From a checkpoint of a small transformer trained on Wikipedia.
Architecture: learned positions, tied embeddings.
Training: a variant of SOAP for these matrices, 255M tokens, 3890 steps.
Each number is 500 + 25 x the weight over its row's rms, rounded and kept within 0 to 999. Layers, rows and columns count from 0. Numbers have three digits each. The size before them is the row's rms in percent of the matrix's.

# layer 4 MLP up, 640x160, rms 0.238, rows 319-399, columns 80-159
096:552512510466489484501515512541503511529476538511532466546524499506489501451490452529478491521515537499483517501499518495485523484521519491498514499505510494499458501459492532509494479474509515558521480483491488483492490512500499465512434531
110:507492484464510514504513480474457442481501521524486506477483491500516487464495488480527496539523484508525486453497471506490492555474516514538536454521483479482501455495524542520477531465491499441511444540538468493490527524476476483475496473
111:519473463496509501485469511456461499484467537502514528482511502523491509510496477497495500506534508470473532510493506474530456492505500457522466498487509504520517509496451481484486497479507472490527501571503463487482513498493485494549503504
102:485508458545472512526516450472531508518512491516489513478523486460502497493505481518450434502519508515481519499469483455458496524528534486534466492507493501524497560502491536487489509545487522510482507522519485502530533415529516464536506530
115:545495496476487481531505516466520498504544551496550465541470484493528519472492502466508484483509505520513465523536468494512488497503489531450490526520481516465519516451501487472479474527444508491536504469497503530490508468490501544489497415
099:564480463527488518507533541534500515441486475529489458487549499463496511488488474499477509504502484522524473484496471485476509534511480436491458488491520515505517566514494485515510504468517441516481504535503503521530496497494502475517495465
102:531428527506529445510521538489528507524471492516477515498527470524480471518500506540455492491502519513569483512464522520516474483504512515514500489495476472522502488478523482505507488511521513491484497505474563496523513508493513517481467532
094:496510505476473485507515477521494508546493493486552508474535487516523501519495488502499527510505482521440468518504519461493527506583496486536513510470483504509488519519498488552513498528534488451488449510511450490497530535468458495477477493
095:517498467503510477519494469532477513546548457471526500526501497513484523475529516545497490530527580515498514531515510524467503478521498481498478507503505502486495531505489514511524505512472492517490522540466547488513495506457524488494510509
084:506517502486498492521540501508458520474494490484517506491485498528494488494511536502430490510453533501490480526497480506477530495471530511443516518442510519526497519525477531505493530513484449519503492458519492498469501544482511507513456567
102:509520471503534527520456500494450484477544441540501485521518504493472527489465490532519457501481459537534464547488488494477518488523530492515504488477496511491543481506497511532480532492454508468459520492482505522512473558506486502526499474
095:466482493489495509502522480545490512485520530517504494502492468487492474452499506569479489553489538505500492482506472536486524493484486472501450481501549561500503529497535477441507470499497479525510502475498508526499497495522520513478523499
118:540469495458549471462496501482506513494497526489525504520511504484479486467518478484521540473531492521480551510514512507490514499525530499529514487494523458488481508475592527485512480487480462464504494487496495494498494512470488511490497493
099:497521508479476501497506457526478464496536545490505496507472524512520478503489479463481482472518493490537512531467467556540510512479538469495501483524488501528531484458528510500480525504517533468480547556515492517439532479495510518475476482
105:469515508511501437476491465516477461515491485472520480488466526472482503493515525492510482481467491490507562472473497536456479542507488460506520499527498498461521490473511512530531500477458559503509525506525530513542552476510476513511504467
093:491482474464500467475496470519484479509510467482507492534493562496479499512512521463544493522476505583508484482484519492497534494470508537509503440495482491512511457494508528537518510528458510460502498542467481521480498552486498499532483503
093:523492484530498482545496490486497554503493486517474526482508482466504487485480509490465516498501477496471542472505503534501500542483498505498488497480485509499500512488480507498449482495500496482500526511511488535515461512525482503507524514
100:523494478502485491513511524476514511542501508492514506511503495477494497535491493516477498534503457490504512537515556486450547463465458545543503458474492505504538480520470484519480491462479494500539502553500503515505485509471513518528509524
102:492496483502482478473518499481505494512511507512501497466505502516471536559500469421496496516541491501498489481495482454484510494531519521535463468489481498480536527518467506517501487559477489498523499473502528504524500491479457497557508457
098:498510508546512450479496534491475475494539519514548463492541501491483508490475515540449486556472509467477528484524480486510496523492514499506484499539515517492486521451541535491514528492500529493487511486488451490470497543493505456437521499
106:504511521511501450487538503516474528518503550488523484457521474473501474485475481542470500515504494511521502496516497521508424508491495503527502501503499523472482517516493487450493430469464510478524464508502507504532518509522458476526498543
106:508508504445538507491483507493467488502501526487530462487472490438527471507509548483463486526490486527510466567479545483454487503540505495489532491459526497540473499470503476535510543496485488457518514525502513475504542516490502486487512536
098:478509501518449484510509459524534502493478484492481480488527498529532470506502555501489520536495529498478511480512467497494526467515513521496474479558506538478532534526496507481519497480461530507515531483488534481536537485466521539489473514
101:506509504520531532462491499495528524522476517497484498471493510520541484508484482484534489492529503509530486510525476487464541507494482510509488514479482560495504553503431549489481498517469468462466529493469482518498495526517526512481487521
105:513496542523445538437515534503466521503494517504514541481478518452523478490521529516533539482521501507523501467489502510495468537492509492509460490480485468458542500579496540506453552507527529491491522501501463467482451489503449462492541539
095:496533500471478505514502568470523477511495498488532533508515498486500520500505474511500504528489497500502515518505568492513482574556494488473513489508552510433523494518506490509473494482457522500442494552501519496470495476477521505464473511
099:490479535506500478525521530495516489495524511533471483498528507497530467528497494495499485471455540501533511482510496508468515475556515476515520518494498470471486474489461576504483503505512480490497483491525499523458520531493525469501501466
108:501508498546492481498502471496545472482498475522504510501482489473525488509512524489473501474479480488470471546495499513505486516512515522494458501495515499514470483475497535486478541535564465488470551476481493504504499468513525498526498480
109:515472489519520489499508505490476509498511486457554507473501482462518540491539517541510520528495460527492458519438526514514497517527511474478534506511500523465484466516436475512465543474511454479490487541512521523504497551550526487518493514
095:493449477485459467513513509513486476512508537524513515518539488473486506482550474516521467534480520467475532501516464443468538496500516504524536507539519500446503479455465508496489504517508491491542465510501510488499522513493527520487477505
105:497478509509507483527517506503549513518484521519530498519480466490527515520490510515463461500472477543492458519490519552507488528505513538481482488520520512455465472491501566478532500471508502462497480489482488507534500509490474507544499491
097:522532514530507466493430463466560458475482543495518464538531533534537486513469528469473456543517486523486484506507495430510511507505507505503540498491507491463505474486485519529499504514482488498523440505527516462543474477468519513506507508
098:472526470511530495492513488502516486517501533507518534449508517487469485530487549469521487485515518484502493492487494501477466518508517451527483507533466508471554481498543499511449472515475495489543490519516438490489496541513542483532508486
098:489490492544470471494525506488516486480482492523551516492485532467520503529489537447487522483490473504530495550484501489483472484529516502508453492476498481432483482480513554502493508519463444462483494494491438489502524436536503457532498508
095:443491510500541505527487548522469492484486521476519524504503485490455465532500468549487505492452528519528518510518487496468506481515515507534501503518477492498474498474478504494502509479495462514476516484511511543482547494482464519507488512
090:450481499511439485516478498500511472506533511480474516513483499497480470488528513502474502519470523502488488504523500488519504484474526481436498531509498488462508506508485477479473519488481499520471510484514515466479558505482515517557536465
093:499468476501481530554532482530488478491523543518491490502487498491524503496528509470477493498461529459495441502453495487510490528501473485529470498484506526485523519536493493485528523459484511510473501507493514474465481462499509532512486516
099:482482478514509488484526494524517490541501539500474479525468476499509507450484511482504489497461515495537509512536502547501514521482490493445468485483510490511493482478502505503485495489475521504486490458536513502457551495496439470457529466
124:519519499462527509488516517492474518526494515500487493528497474530534474470480507532487480519509500492487471522523480485543558513493544473509462516515511512493513524499476515528517486477463513484483471481481541480498472522525516537446453512
095:494533534522502435505492445471478459504514494506492517506525531520493476467524498476511501542492482504530487520541474458499471499524460501525491472517492475516487521469458523535496490519515489501501468538435484528552523497526489527484455523
104:486549458530468528538494467522477522482465508532475495464497480459498564490461507459509471508497483470502502538516465529499468536519484482529524480484511532479500508519479482487483532490502493504503519472535510489460516527478531504528547497
103:505510488505540520511513531470485503454469489515546496451536497510487489503470441476464484499490482484452487492499516476504458513491503517517528527489522481483474489496489548469501485501554499515515472473522481504490507519513511505529513473
094:492484445526537488520519497508501487500509490520478453461469506461519471508473549516505514529527540479529480476478533534501522503519499521476541488456507515487509469509478512512493501540490485474445493489512513525483495501564522534451483490
099:505522527501507513508478515530488502504507539515473479500529472509539508516432477510507523483507487484517496528515471507525505501471539480507510485469504541502501530490474524460502508537497491467541497491490485527528469485492505500528469482
099:474463477473486545525530492497473455502520497493514455530515533464491510511504464507470518495471483514508495467468473503499459526521496551563487482479517521490508480508495540508489497482515502525559479527509470496507504500496486503525485499
107:485502513448495519518489459521474509481455494487544521516538510514516506477457469492464514556476536449539486515497450542517518519508479497482489515532501544484489534497505508486485539504507439531502502492488477494490536535492474518484531466
093:525471557513446511505494503556503521495520499483484531525455492450509493498489538522504510502491470502478481524476503543508516507507474481478512509507521524490511488474504512497476532502543475531491485479508489526506492564522458494481458505
084:501460500481524499510480501522522505472490496474515517517563510524478508508460500515458501497445511492481472499474470483520547508492562526465528512480447546478503522504491491473553498457489448501500495522475497510502492484475505482468480527
103:543491519542503498469501510489531521478530505506500473502518490488490503516507510520485516564454526506492540486513484442466554571478489469496483483477487495553482499496504500500472501498500477510504506468539489461498495522486474473444508522
107:509500493495478492500510507536528488563486538516496498546525485485500469508500507494524478537465523507514527516497545537472513515535456487486470530486497543485457505443506471457510476472536500521504476478523493508510436486507492539515472528
089:492454512524539499452504489508489497485488527504520462481495517485537527492486530441501504512526467501539492512509499466447480516508528497469483536500517523508493504512509495517472511491536503503493527500477493498481478495452481480476479545
103:524494525487461504485523498498481508483504540512506504493441477501494471437548488495499493534505503494545496539487472482521500574490484485482483494463514491495460490480498519465490518450509521494509484490491509451464528490515534512498498491
100:498486510487488544457527496473463508516524504502482505531504499503504427496483507499596477502487504481470509531531530483491489508463511532475526534523484491501498463462486514474479524493415496500501482523501515532505472522500502503520458511
093:481489554515487503542498504507511499492496506514525517420504458504480484502507493510481503474552463496510524492475517539466546487504496476506480536516543495552494507534512545544482468496475488497482490485502504485506552505500512545500501526
088:500491477478471525487527464499492488518478463496495494497495492489529465497474508492537503505510483510531492521499502475506540500547503483522475495503498520492510519459501521526482489521473511477447500459500507492507481470486531498454495524
101:502508522517506501529517467479472495567484493474498491500486537486532507520519511500498496509560517500472498483507519518487516485456493519533517493465489476492500507506470505472481499529457488513461478463443507517488526511485480513519504561
094:489490475537492463520513475512481510539528533539493470521464502478493475520461518509492573501515504490497523530500541483499490507508505520472511509500525482464494454487530519506513512537500549461469486523517481543508565482487484479511495518
100:475507484498497485526517520498501519533546516501478460501459480506544502558508529530480490487526535501527502562501474483476481475497521531544519507487491502485513457491509495493510508500447472506498522511504455528467533480481492529518493508
093:473512487493505529513472551530502467544490515512510539468474493502462538448479499492517509507496537479540465518491532526499491541476511499503511472490521475508531521513543518528445505537466472509506524443537542443523497498503459524454519498
115:503496479521516446510516473473509515531548467528464459527514489500479505484540501505448512526485547505453451476501520472514490529506481511463495495490565504479491507541481495471542493493529482519545542539468520476485532467462494502541499503
095:498541515515509446508516497526505463511450508516514476498463524457496486512483499494466536499536518510497551515499506514477478483490511498487495513493511489463470489475481493526458469515463484518541504504466494538524564470460466526560470506
108:514498466504491538466504498493515495513488515457479551526540494551490510480485496487511499501469470485523495488495488507482500494515512520526501511508526481493518475516454534521507529503481473499469480478485523498472510487461450557513455522
090:514543499477523521515516482498502498521501515557509493468519534499546526517459498478491477533524520530488490517494521478429545511527506472532495489472484500449500496451511481479460547446508504513486514538498539462530453516493512529517501468
107:522508446479444528532467458507464491565466506537527510480482509483507437524488527491543492458521499492514518503493463489477491499514483455454512472519532478499453524463458478499506509528494505475494456508509527516472512476502519521500550501
104:544485474492513473520509522506463521543533488505516471479486487508465481503478521487464486536486510543489491481502485476528476512510546514505525487507527500485515490531499465540507507514517510494495534565485522454503483472497531539502567545
098:470541525529521520500515464499488470518503475525529517495496508501545539514519466508515429490481514470521548529532485513537532494469499500476524500501452483459514500434461544538503522524512499455483494509489470493498491512466503438495488483
099:524485529466477480538522467487478457500500582507512478481505485486494517475502472505477512513497483504504479469501468436482523519516488479550489530526560509510489498505504536499503454492532489556512471464533502534509475515526520461486500469
089:488492504475505530478492498522530504489511531513525509481474462482528501458481485490531516542526484488485480548515479487477539500506530486503479490515498496481449486490514487506528480557464483491514522512469508520514464473464472532533527507
104:547525508483529520506490499534487495484548507472507473511516503466461528474565539494515452492497534478493522482506469523520494493503492502511486495479519508485522521510488511541502443520493525471506514491529514508559484491451494547498504506
108:531486482523510491534522462516465470489509524537478451522520490499499475479485463510490459491495521510504499484539531504502494478529511495502505496521514509516526520486491507505510483458513472482488498493463482540519533518483480497531479494
102:501505493520514488486471509517482485511449524509494502498496472478503496511520506475479500490478478538506528479476493512511527502474466503503490495503502483469490466542482495516489483466488515535517540514503502532498510478463485502555508538
094:491452507476503472501546470484481518510527494495538506514499520501498516473502508458479468505515514453524510493505449465471522462479508466509477494499482457474459534508530513502496520496486491487498516493536523506491499458469553509513488483
097:492519516515497493520490526490472513464537487466480482513512494508476512469495519486506486511513460480478525499537455497511504514476549511484499495501493491484550453511474551495473529489488523529480453505551532496465490499478550518504516517
098:496541489505534495537531550536462514547533490504473538521498456566479458439510528470474503504469478520530505489502492515455489471534516510522498486476484525492468520508520518489455510482514499514459490471448445472517501540477542481505487501
090:492483480491493495450476512509498515525504462494494513521466511536460495505495497532463462501491509499487501468504546502547536487493509506543500484488529491517524490530482530465525498502526565494501551520469473484512472476491545496486478449
092:482456507508521503458514444531464466525550465500478485522539507504534501496485532500504454511532516491517508489468521520510500498513499462512491486502514510457550469505487490520512497456526463462492539509490497429517522501499507470519478488
097:522510494485496517534559490501482485482490467532537529505525524511507508548471538508502495472491500549502510520585512499505509494504531430505485487492558542491533472475503508474488517492541526507521489488535517465474520521524511455512497484
097:509477539486510512501548505514477490471465530484490531490507498530484522493498489488476526521474506500501479493483495468508520495463506485482488509510522502476490508538527534520489486509505452491524518515504481429455442509515483479500512500
092:478486467505517503510543516507486474512502532575500515485498508519472465484497510469506453481495520475523484503485517460498504493495500488471491484465465503520519489494482503555478498464487510496473504490467532539521544504493470539473479522
117:480529444497547485468488510501528509497490445467497496524473560471501481523492479484491483455526476490509552495514510463492508500508513483471475502460488489553584490499497526478501481486478501501517481505514454459515478503486469495523495444
099:510528509505504511520549488471525461511537454516529480498501473499460501476486473494484550490508485488471490552485477507471500523482537529505522539494519504522531469490458507504505510470495455524499504468465474502509502546524473540472502523